Weights of a small transformer language model.
Architecture: RMSNorm before each block, learned positions, no biases in attention or MLP, untied embeddings, normalized queries and keys.
Each number is 128 + 32 x the weight over its row's rms, rounded and kept within 0 to 255. Layers, rows and columns count from 0. Numbers have three digits each. The size before them is the row's rms in percent of the matrix's.

# layer 5 MLP gate, 768x192, rms 0.0634, rows 696-767, columns 144-191
106:146105143097169127141181168166092145174139112073097145145148114145145140130069135126123135120133104202115108161111119082125145094145103141106069
089:170143111125129148101066115116120145088123126125128206141156143042129129127131090132114111103150092137138093162084147036084104113128142126123151
098:110168110165140130074173111140100119106078146087099126151107138169113095155075099090113167131088114084133158115156089232174082116130146090113073
100:120154123167135144118124115101147162191152161091091128105086072107125163122182119130150147133120156104083139127121134097169106132107101155134065
105:173131099087188151145168124115111099133209073151159135141153164140128113106116128133103120106107109107189132129171068069102120001080143122146151
103:121087191108137144149093115074135083099083165140093155115164070141065118131138137153153126142141137131143159144182149108115084137128123094137102
105:125119150194145107170149150126151093253131095102068130147096097153117163177106123137140103135120111109139087122145103155124149154153163186102075
095:155171114152123125109122178162091123175137197138140157069151134149084119137107136129122096081157126055148103103114181165067087097098174085135154
107:118201144104131127126102087106160126076143160148101164054074149099121170069131107164107079118125116152110103167121144092100147119091130127125128
105:125119123108083121220088052137057091152168159091096136048185081140094086139138106172135071094113120169144127100111128094166126124095196118144135
099:166108042145129084188101146120095048087162159113160171121203154149102170121205161091064144119125130167117128121139137217140121166119117107123124
108:116095139115103145131174043099114155114143182107178127137084124213079109198116097071147099140159101105128131103160103152119086146113146114087109
096:176078124126037102144139129147094129047100152174069103136077149145129169114123153107170109153118089120154118143160108088124175129121138142122153
106:135098097153111105122148196126077146099126077145100137105113149121102122119099116140159134142148095143117110094143137117097181135149191142155109
086:142090113124163173082113113089131191142141142149118131128137082179163151166156128109136172106091116103108161173076150146094126062100139122122133
088:176129153170126045130099107140116167080122117092112149090112066101132143155115124119141138102119167118165109082087094150156113137112208097134079
092:113137117104157143198090136096123099144134072113056110090077153173098199170116171164121100149104117115102145162119149137153148116126121123110114
092:117125122168128149080128061126168117180164086147153129186059156100146145121159163125109117117145090159111180149142165133153117166094080154159142
096:152148156061133070065151083157137131075093119122209194183160205119133080173141144119065150109093120129129134075138101150157092091123139138118094
085:147176112080132077125136121117115127062081132154073151187089086117092129069128101134165170126131117114157117155115135165136153172190134135129071
095:166095162122124122161082135136066128067092167098090113121160098107093089111075098148118074079130175120149142143109102110135162146108157113133124
108:141104108129171135111146076142215146161021167121136128133163133102130151117065126171126099132126148098130143130093119177080075185086128105152223
093:128131174146176089124197065135104160142190096111115136120147174150076106169085181090163121153149192181118091101140179163051069115114160131097149
095:127086073152155105068128119129155177130116114115102186115108142114165096072071127158164064160167155103116096122147113164116098113175141135193129
092:190137141155127113079106162094127115086135193181141144144136164141206129097137137150129172103177118180150144125182167101146132082084136101156171
091:115162129126104151120158106142121082198117130148137164104107106149178128099103146156089116085150096135132142100118156111136119137132141118082102
113:083075149123116098133102088152138136146211125112105137138127137087116072177121124122132107147123121185100136120116126177181157112144172159107116
093:083107124099142144168109115103121114217144149097160071165119082118121121124125094113145116129136115182107148121126124096089120175141095166121108
093:149118132052091161062161125172111111142088142094128109186179116157116133077096121110114164126144130072127085079108111100160102126125123098132117
095:096130101101176020160122104140135108179156119124179111147153105173127167110166104112115181117114074161146132152138127140109127199154087097152184
107:191120109158141188122110066078103145167120134156154156167113154134055114142144147196055099157071119060117141089112148175123125069146121122148151
114:100097092134158123168162124111157122139165133050106078147108125138179158120072092177143079109088098152111155122147095121115106152100121121166095
097:135106144135158178129146122095107176109102120131152152114090152081095086139171079157175086160134135134129138070115123160143157110132126105104139
104:097111153120123117171108197115127103086138119055132097079155116115132147134088130098135072110100142079114127057098121172155147148060132090165145
105:148108171119093122106170088185116135089144102137176128158163158089127134140113169117168076133195149123124131106146117133140123085099162143126142
100:210123123137182105165104074083096103099189077142121125139121152100128089152143146146126143110087132150167129161153144153078128067105093111135157
112:149152171039162120124067121127165149107094123158109136076116107099145105179098119157161116116140140126122145158127110137065133125115131128203085
101:114104069088147095167092150126102159094101085135179134131121144159146165138113163103151136116169103106153132132070135133148105090159191116156118
108:135100174135143093088120174141102094094160120166141176157152114132138152172132129114117063148150126152152141160154138119159119102110194151132119
107:130113164136136076092165110092119123102108131083131132136125124140083111169148128072103098152111158141143135169122116172105106177116151122107123
082:163131131218129111128103128117049133080194068152122126096094146088149128083091148136101150152152133101091173114163113090141158088128101120179111
102:174093037151130105061118147153135112132041146149088143074116127102091147141154144108135120149165064116135129049118150169123101156122152114107084
086:094135114152147182028170102149171140125127190174136156166140197071125073138146125139137098101096146114145097095125089175109087138159119106134152
114:096129072208127177133085104108066168131183091134098149092071164134105150150119093162115122148098099163115119137166107134126058110071151135083145
103:130135140164114087133099085146110164187160125126126127142169161095194137095163109080090131115076038137108136114138046124139141087145112118118116
105:131085060172145152191097158090074120084164088107093180161102090126115072159073121151136154113079122119133097113122106162159165098117152112122119
098:168114154142152169079096044115083146112201157143059200126109119088160137087077139139108151117118107120164136105116122120141077114103130153129109
116:132105093157164067137141167179157133107167075051061078075116075217152127144091130189144151117102098122116155089172118118069083150109128124161084
093:125147184173163108114104080115123080071169087217163162119105112090129172165136189152142127164162115131116150155069170086126075153148099103141118
102:069075160207154108117142146134139058112176142111131198157116179185083108097066124156128157099120103174142128111187147131210085119118097133091112
103:126115133156145146102173129176088079137108185170044138092117150124091107150101154158117119149132135125129114071124145187125072128122139111146093
084:127071138153093101149099123132163131082119156156127087127129093108125161083166125102145177114099169136162173072099121157116134103128172143173126
096:129091113104118138115126157152109122149178098122098171144105142151141185136077148198127078156175080121117155113130163099179115109124108137112081
094:175138159081151120107069133127154136110089124156117189126122103101054158159169137095114162095096159121140150101113126228130140110188121140158140
091:138103164189170148147079110102082127119156103121095138181125131153143116169172099120087118113168107129166090138130133145148150112161136196115126
092:150076122128082106061104170135174147092126150124141178119187132128108063089150159122145122094097164073122144127169095093146125129157164086159134
113:157108133142110110148135131137122124097205136067087159109150152092153124154129086122158113130223119146167112101100136154159121134123128118146034
106:147119163172136147148125169101115174126131160137118151058103141107092112087128087167126114112079174165139163136129123075088138135156161153152119
105:128120187108119144105163129143107168093119178223104118147161188141147069157148164167093155147128108169106164113185140142141120083112153152070104
120:080121112166090060177121189124140132132202116087125148145097098132126156179130136148147164082094107163131126160126102085160136148159181109104090
100:122106146094130163097101092085145060106104186082158148102153131102131091132207064074121092084142170134142119087169122162145143128119154094087109
108:099088152148094087162078129170183138117145111098070124096166085136113103134121133158133148126134205082092105151085125193146107169170172129123073
096:137101099105108110125146072123139118154100189201164161106155180148121116107134117121131121120125183123134093112134119129130097124177090121136175
096:141121104138115132169076116132111162113156100163115150114096151109113174135125163189153106105102074151121125110209128139046078115113121124091128
097:138136123108137199109108038160152155092109173109080183148113134139126110132150151135094170143148140119132108149114164056149089123088142168077119
102:148146106130099121126109112090109116096170149115106082113101119124094114164128136172154052141093058121137101100182099139095148134068123136112090
103:090078099140178117092158146155075168081120137161126148061134089096081150120139130109134127159156121115122122171182113131149159142203153148091151
098:141145135094109176153123123138165132132114173105187111118147083153164255110124164117140112111092102096142121173137134120058110145110113136109136
104:118122179046122081153143138185133044090111092112183129146160066173109122168125113106121068106176145145122114165037135112133143171178114096155133
089:107117109144143137105110084141110141148199127119122112209096133134110155121117102147073120118142094182146138172155130099132088140102167078137177
099:142121140149170169067126182136142111144155111136137126114092237173075093140073102105107090117112135148152115120098119151128117062085091150195083
109:093119153135096104095111131115124083084169157147139118162157093148069181141087110098113079144175146110125099172108138193129075129110167143156111